{"n_layer": 10, "d_model": 1024, "n_head": 8, "n_kv_head": 8, "head_dim": 64, "d_mlp": 4096, "vocab_size": 9517, "activation": "geglu", "norm": "layernorm", "norm_place": "pre", "norm_eps": 1e-06, "positions": "rope", "rope_base": 1020.0, "rope_fraction": 0.5, "qk_norm": true, "attn_scale": 0.14, "bias": "none", "tie_embeddings": "early", "parallel_block": false, "extras": ["local attention windows", "paired heads", "shifted keys", "gated attention", "attention sinks", "capped logits"], "init": "normal", "init_std_qkv": 0.0159, "init_std_o": 0.0224, "init_std_up": 0.0159, "init_std_down": 0.0, "init_mimetic": 0.7, "optimizer": "muon_variant", "lr": 0.00204, "weight_decay": 0.098, "lr_head": 0.00685, "warmup_steps": 0, "schedule": "cos", "final_lr_fraction": 0.03, "batch_tokens": [131072, 262144, 524288], "seq_len": 2048, "doc_mask": true, "train_tokens": 957700000, "steps": 3212, "dataset": "wikipedia_en"}
Each number is 128 + 24 x the weight over its row's rms, rounded and kept within 0 to 255. Layers, rows and columns count from 0. The size above them is the row's rms in percent of the matrix's.

# layer 2 MLP down (transposed), 4096x1024, rms 0.0569, rows 3787-3803, columns 704-767
size [101  99 101 101 101 100 102 100  99 100  99 103  99  96 103 103 100]
[[122 117 158 106 172 135 156 120 116 150 109 128 134 124 129 138 127 124 125 123 107 105 170  83 152 146  45 137 171 165 141 148 127 116 117  78 109 141 147 123 104 135 128 140 124 157 127  82 143 123 157 126 158 116 142 126 140 110 126 136 128 112 132 113]
 [136 121 128 131 146 147 172  93 125 135  89 136 100 124 125  95 133  98 161 136 163 148 139 101 128 119 139 135 110 160 151 134 155 101 133  78 126  94 122 120 139 194 130 146  98  97 149 151 176 167  94 131 106 143 106 132  72 121 175 120 120 155 155 118]
 [125 135 143 185 153 109  85 190 137 132 124 118 134 117 111 141 129 121 107  99 136 146 168 132  96 155 147 174 125 158 152 161 158 151 114 128 135 106 108 156 164 151 101 103 139 126 119 137  99  71 139 160 149 157 173 135 155 127 130  99 128 130 137 101]
 [115 123  91 124 145 133 119 139 175 119 129 123 148 115  69 150 122 112 104 134 146 134 117  94 101  90 122 109  93 129 154 107  89 135 114 129 121 110 156 140 127 152 108  92 132 111 142 163 135 154 108 123 134  98 132 135 143 140 163 133 116 134 144 117]
 [125 118 100 146 115 136 114 137  97  98 101 128  92 131 106  80 153 122 119 109 140  89 129  95  92 129 109 145 118 101 127  88 111 170 114 145 116 113 151  95 115 140 127 132 133 115 126 156 116 127 132 145 125  99 114 156 134 127 164 132 123 142 121 102]
 [119 168 124 123 150 154 137 141  98 120 124 131 162 152 156 128 152 149 123 135 159 129  85 136 156 151 136  95 130 134 117 128 153 167 146 156 174 138  95 156 142 126 109 105 135 143 101 153 107 139 144 140 119 166 107 150 146 117  87 129 136 118 140 101]
 [164  71 134  75 155 140  95 129 113 121 125 131 130  99 167 138  79 147 139 124 128 149 123 124 151 122  93 118 131 122 103 140 125 128 148 140 122 127 137 106 113 160 125 110 147  95 107  97 154 118 107 158 148  93 147 173 112 136 142 114 128  90 126 180]
 [119 154 175 132 129 136 146 136 151 136 121  89 105 144 124 130 103 135 131 159 121 160 122 143 109 134 168 136 166 137 147 127 151 150 128 132 172 155 123 156 164 133 125 123 162 116 140 135 127  74 126 118 121 173 101  99 141 131 113 131 134 122 110 139]
 [156 157 148 185 119 164 117 120 139 116  84 121 114 137 116 149 119 102 135 124 140 174 125 106  96 175 134 151  68 119 132 138 135 151 157 149 118 129 154 103 125 144 101 113  94  87 111 102 146 105 120 122 143 139 155 136 136 113 123  83 114 175 161 135]
 [155 122 119  55 115 160 109 136 109 144 124 152 132 136 123 136 129 125 119 159 133 139 115 110 121 113 115 108 157 140 118 127 114  99 154 125 137 128  77 177  79 130 134 165 129 176 160 133 131 120 122 128 116 149 108 103 120 141 140 121 120 124 152 116]
 [160 121  79 142 134 147  98 139 101 128 151 115 133 102  98 124 121 101 140 147 166 154  99 142 132 140 125 119 163 109  77 167 119 126  95 133 108 140  90  91 106 112 140 129 107 142 157 161 142 167 177 142 112 134 103 108 141 131 110 161 132  87 104 162]
 [ 82 110 118 143 118 144 125 105 103 125 136 157  68 150 102  96 126 127 102 123 130 144  98 111 135 130 109 114 143  79 176 141 100 142 135 114  82 111 154 113  83 110 114 145 179 108 158 105 169 133 160 107 151 154 126 106 115 129 103 128 144  78 117 152]
 [128 145 151 135 128 122 124 121 125 143 132 155 139  83 126 108 122 103 145 149 132 159 115 128 135 105 154 134 104 127 148 177  96 158 123 103  95 110  96 117 124 111  93 132 135 175 133 137 152 129 132 108 153 165 155 118 143 127 146 113 141 177 136 103]
 [ 98 129 125 128 106 141 139 160 117 116  98 150 119 177 111 163 146 125 131 150 110 124 136 161 129 126 132 142 123 142 181 146 107 146 120 146 114 126 142 102 114 121  97 129 158  82 154  87 129 131  97 131 185 133 100 133  99 158  80 123 119 130 138 143]
 [182 127 154 138 132  75 101  97  82 138 157  93  86 123 146 106 162 106 119 118 132 126 158  72 143 128 156 124 167 153 156 113 112  93 170 140 154 137 157 127 125 115 130 126 115 105  70 150 138 166 116 128 123 119 127 140  85 135 143 147 125 128 110 125]
 [125 137 111 172 110 105 114 167 107 142 153 137 126 121 162  97 111 135 151 115 102 106 125 144 108 116  80 128 140 149 148 114 109 130  89 165 143 146 156 169 109 114 149  94 131 147 125 182 122 111 158 109  86 115 147 129 124 133 133 131 148 109 151 140]
 [132 113 155 149 115 150 166 150 138 148 103 143 153 162 120  89 123 123 123 101 127 104 132 107 107  89  94 123 148 135 101 119 163 139 138 114 149  68 112 139 132 142 113  93 100 133 113 121 106  94 202 143 143 137 118 145 143  97 138 128 126 142 126 100]]
# layer 2 MLP gate, 4096x1024, rms 0.0575, rows 3788-3803, columns 704-767
size [ 99 105 103 100  97 101 103 101  99  97 104 100  96  99 102  97]
[[138 133 135 112 126 127 112 138 114  98 117 135 112  90 122 131 153 143 175  78 137 171 135 103 137  82 139 150 106 118 201 136 118 153 140 131 139  95 108 191 124 145 101 133 140 110  65 124 155 106 137 123 112 161 110 111 136 123  85 125  93 148 129 116]
 [113 168 103 101 157 114 159  94 164 163 126  93 161 123 124 164 141 119 129 129 127 118 121 128 166 122 126  90 123 169 135 171  85 119 111 127 140 153 153 113 107 134 115 104 107 109 129 126  87 112 148 154 155 145  88 148 127 100 147 133 174 114 119 110]
 [108 144 121 122 112 146 100 155 131 117 140 137 122 166 124 118 120  55 134 132 115 136 119 189 129  95  86 136 143 123 119 149 143 140 144 129 102 111 139 118 155 107 132 110 145 127 105 162 156 154 110 155 178 129 150 177 154 153 106 120 126 137 182 122]
 [ 95 121 135  78 148 123 129 126 126 130 125 172 128 109 119 131 122 135 154 115 140 119 107 179 115 102 159 121 112 142 121 113 128 147 116 176 158 155 110 117 144 172 141 142 140 137 105 123 140 171 157 136  87 110  81 146 188 118  99 134 118 126 118 147]
 [162  94 127 112 117 156  93 135 177 118 140 152 149  91 168 143 108 123  90 152 172 143  94 116 121 129 126 107 148 147 141 105 125 126 131 107 117 127 114 140 147  92 114 137  92 145 109 129 113  91 114 116 123 145 126 149 167 109 106 143 151 115 106  54]
 [ 96 142 133 158 148 175 160 101 103 145  73 136 146  89 160 111  96 162 137 125  99 129 140 150 166 107 104 142 110 129 113 138 142 133 133 120 158 155 152 119  57 137 140 139 133 109 145 132 185 166 103 122 120 127 141 111 113 149 122 145 118 127 129 120]
 [149 120 139 112 102 192 158 104 151 145 116 137 104 152 123 137  84 153 156 191 111 100 145 140 117 124 166 140 134 104 142 114 148 128  95 124 116 140 105 132 152 121  96 122 150 163 167 103 145 177 103 152 113  94 133 160 130 122 136 111  66 100 140 145]
 [143 133 143  73 107 145 142  93 145 113 107 153  89 123  99 133 128 109  95 113 158 122 140 120 117 142 122 136  92 151 150 130 133  68 112 111 119 124 141 141 168  93 161 106 141 151 151 144 154 135 143 127 149 121 128 128  99 157 134 107 175 132 132 125]
 [124 145  72 166 120 127 130 126 129 118 145 140 110 114 116 113  90 135 141 140 143 137 173 104 102 134 138 118 114 126 118 124 123 169 166 164 142 129 104 109 122 161 116 157 145 142 154 128 164 113 141 125 130 158 136 152 168 126 105  93 107 179 117 122]
 [ 95 140 120 129 138 129  91 171 129 110 102 136 101 116 160 107 146 136  92 156  78 137 175 139 184 120  83 169 141 143 129 140 178 110 157 161  86 121 173 132 137 124 140 156  96 116 107 133 125  81 115 133 140 175 121 146 167 102 116 111 102 125  96 107]
 [132 163 133 125 192 138 136 130 148 175 134 113 116 181 119 125 148 153 148 118 113  77 104 126 146  72 155 127 129 133 138 149 119 172  80 192 133 123 138  70 113 103 135 146 110 106 158 107 122 128  84  98 153 123 154 119 117  74 116 145 117 103 184 117]
 [101 105 150 137 166 177  64 103 119 137 157 123 132 150 141 143 108 127 113 140  96 128 111 160 131 129 119 130 134 147 155 102 110 127 131  85 113 153 135 142 156 108 164 184 122 155  79 163 138 123 148 132 183 123 133 112 109 177  99 129 145 113  95  95]
 [149 110 106 141 127 123  92 115 158 114 150 141 116  86 170 126 148 121 135 134 184 132 117 102 128 144  91 177 151 154 133 108 137 149 111 142 155 126 146 129 185 105 113 134 123 107 143 148 162 100 136 100 152 121 108 123 130 148  79 135  94 134 136  80]
 [139 132 128 133 102 167 128 144 114 116  98 166 147 134 119 142  86 131 160 131 131 155 133 126 135  95 169 107  96 139  94 147 150 156 119 128 135 116 142 150 118 146 111 153 130 146 128 143 124 102 147 114 188 152 100 147 129 160 115 125 120 113 135 129]
 [123 109 106 149 143  90 158 136 113 125 105 138 102 120 122  95 106 112 202 124 140 142 127  99 151 105 123 170 157 136 137  89 149 129 167 142 139 124 150 103 141  99 133 153 139 132 127  95 110 128 136 121 117 142 156 141 136 129 184 146 171 138  99  93]
 [ 95 127 124 103 119 137 124 119 119 121 157 114  95 124  81 125 132 123 168 116  73 137 187 105 119 127 117 106 130 125 114  98 106  93 127 115 136  84 139  98  99  55  91  68 139 101 146 132 127 161 119 128 161  74 100 179 131 169 153 166 116 120 103  84]]
# layer 2 MLP up, 4096x1024, rms 0.0583, rows 3788-3803, columns 704-767
size [ 97 103  99 100 101 104 100 103 101 100 102  93  96 102  99  99]
[[163 111 117 177  78 109 114 111 132 173 144 141 154 121  84 141 144 129 150 140  84 117 139 117 142 165 110 123 115 131 112  89 175 130  82 118 117 109 122 140 120 118 129 114 125 121 127 126  99 195 184 129 106 110 165 150 125 123 139 158 171 137 111  56]
 [115 147 132 140 122 109 146 165 130 163 152 115 129 143  69 106 155 119 140 153 114 122 104 117 172 117 143 116 159 108  94 167 135 140 103 112 128 102 102 131 139 104 123 124 175 148 138 133 154 127 118 132 168 165 158  97 144 116 110 150 124 108 165 114]
 [125 133 103 128 119 150 145 133 140 114 105 137  80 124 139 134  95 127 130 138 133 114  62  95 151 152 157 128 121 137 108 131 136 106 100 125 167 143 154 158 126 136 112 126 162 136 110 126 138 140 136 167 127 139 166 121 155  92 134 114 142 117  92  72]
 [137 126 103 119 102 113 110 126 125 162 135 159 150  83 126 124 122 137 152 165 117 159 136 129 120 131 147 129 110 127 153 135 142 162 129 158 107  90  89 111 157 138 140  97 137 152 125  74 140 155 148 158 114 142 119 105 116 139 164 159  91 157 148 170]
 [ 74 188 130 141 186 132 160 115 103 137 120 140 119 100 149 103  95 109 134 114 156 122 103 160 172 153 121 156  75 152 149 135 137 134 105 139 165 118 132  98  93 147 131 109 115  97 139 132  97 147 129 123 120 115 159 166 166 110 153 118  99 128 116 118]
 [119  76 121 150  93 149 118 134 108 144  95 192 130 170 142 134 105 138 128 163  89 120 108 162 168 103 129 148 157 151 111  96 145 170 155 155 178 138 130 122 114 115 169 151 129 151 144 127 162 130 153 185 128 134 114  99 107 141 119 116  84 104 151 135]
 [ 73 140 155 125 159 133 104 151 107 138 148 120 119 121  85 106 121 102 133 128 109 142 191  96 141 105 142 121 141 162  88 134 123 151 167 172 141 132 115 124 125 107 138 136 127  67 111 137 109 114 139 138 137 147 172 103  81 151 108 105 125  95 131  97]
 [150 111 105 121 127 106 104 143 109 169  98 142 129 118 129  99 105 106 142 123 133  80 162 130 123 153 118  95 110 123 122 129 129 131 121 113 156 138 124 131 207 179 154 125 143 159  97 163 124  91 130 159 149 138 146 140 150 139 129 138 101 101 156 126]
 [155 141 147 104 143 137 100 129 125 103 122 143 123 112 128 192 172 124 164  94 131  96 128 144 119 159 136 120 145 156  94 134 143 120 113 126 116 121 139 105  58 139 141 173 123 160 117 151 115 129 162  77 116  99 165 105 168 117 118 118 168 105 108 114]
 [143 144 127 136  83 147 133 110 129 143 137 114 122 129 141 107 120 170 101  74 114 136 174 158 144 115 114 148 111 103 139 119 106 136 141 103 138 140 135 135 131 124 108 139 125 144 144 121 157 129 148 130 111  95  96 143 110 139 157 144 120  99 120 152]
 [134 170  93 149 141 133 120 126 115 136 168 141  73 120 112 105 176 128  88 133  86 147 126 130 135  89 148 161 144 130 189 142 126 128  92 168 145 139 107  95  79  89 157 125 138 153 155 128 146 142 131 121 144 156 161  94 138 101 108 123 134 130  87 152]
 [136 104 120 122 140 128 164 147 118 135 112 155 120 137 161 107  98 196  90 147 124 133 106 166 148 126 105 142 126 115 142 171 110 136 144  95 124 146 128 130 154 118 124 108 134 155 153 121  91  80 148 123 136 135 163 154 141 129 118 140 125 141 110 148]
 [ 89  94 117 121  98 140 134 147 124 149 126 126 128 199 156 133 140 136 129  94  92 144 145 122 110 187 133  89 122 124 126 129 129 107 111  71 154 158 163 123 114 163 129 140 129 131 142 109 111 114 174 176 141 179 135 141 145 126 114 119 111 136 106 101]
 [103 113 113 143 148 160  98 140 169 161 169 118 130 151 142  95 104 145 120 151 121 121 108 152 121 115 130 156  99 152 111 150 133 122 152 133 144  93 157 138  91 124  87  76 164 130 170  94 123  77 100 111 158 124 135 136 166 122 138 101 145 116 154 131]
 [134 120 117  97 116 146 126 166 113 162 144 126 113 115 110 128 118 107 111 121 117 106 129 136  73 113 122 135 131 138 101 165 124 133 111 130 151 114 113 171 103  80 114 167 129 163 136 113 159 149 111 155 104 131 113 165 114 149 111 122 130 113 140 150]
 [126 119 162 106 140 100 110  68 123 133 104 127 107 123 142 120 163 127 154 125 127 159 156 138 153 110 111 142 118 148 137  87 161 127 182 124 151 122 102  99 132 155 140 139 107 131 104 105 175 126 126 150 102 154 147 117 125 126 139 137  97 124 101 172]]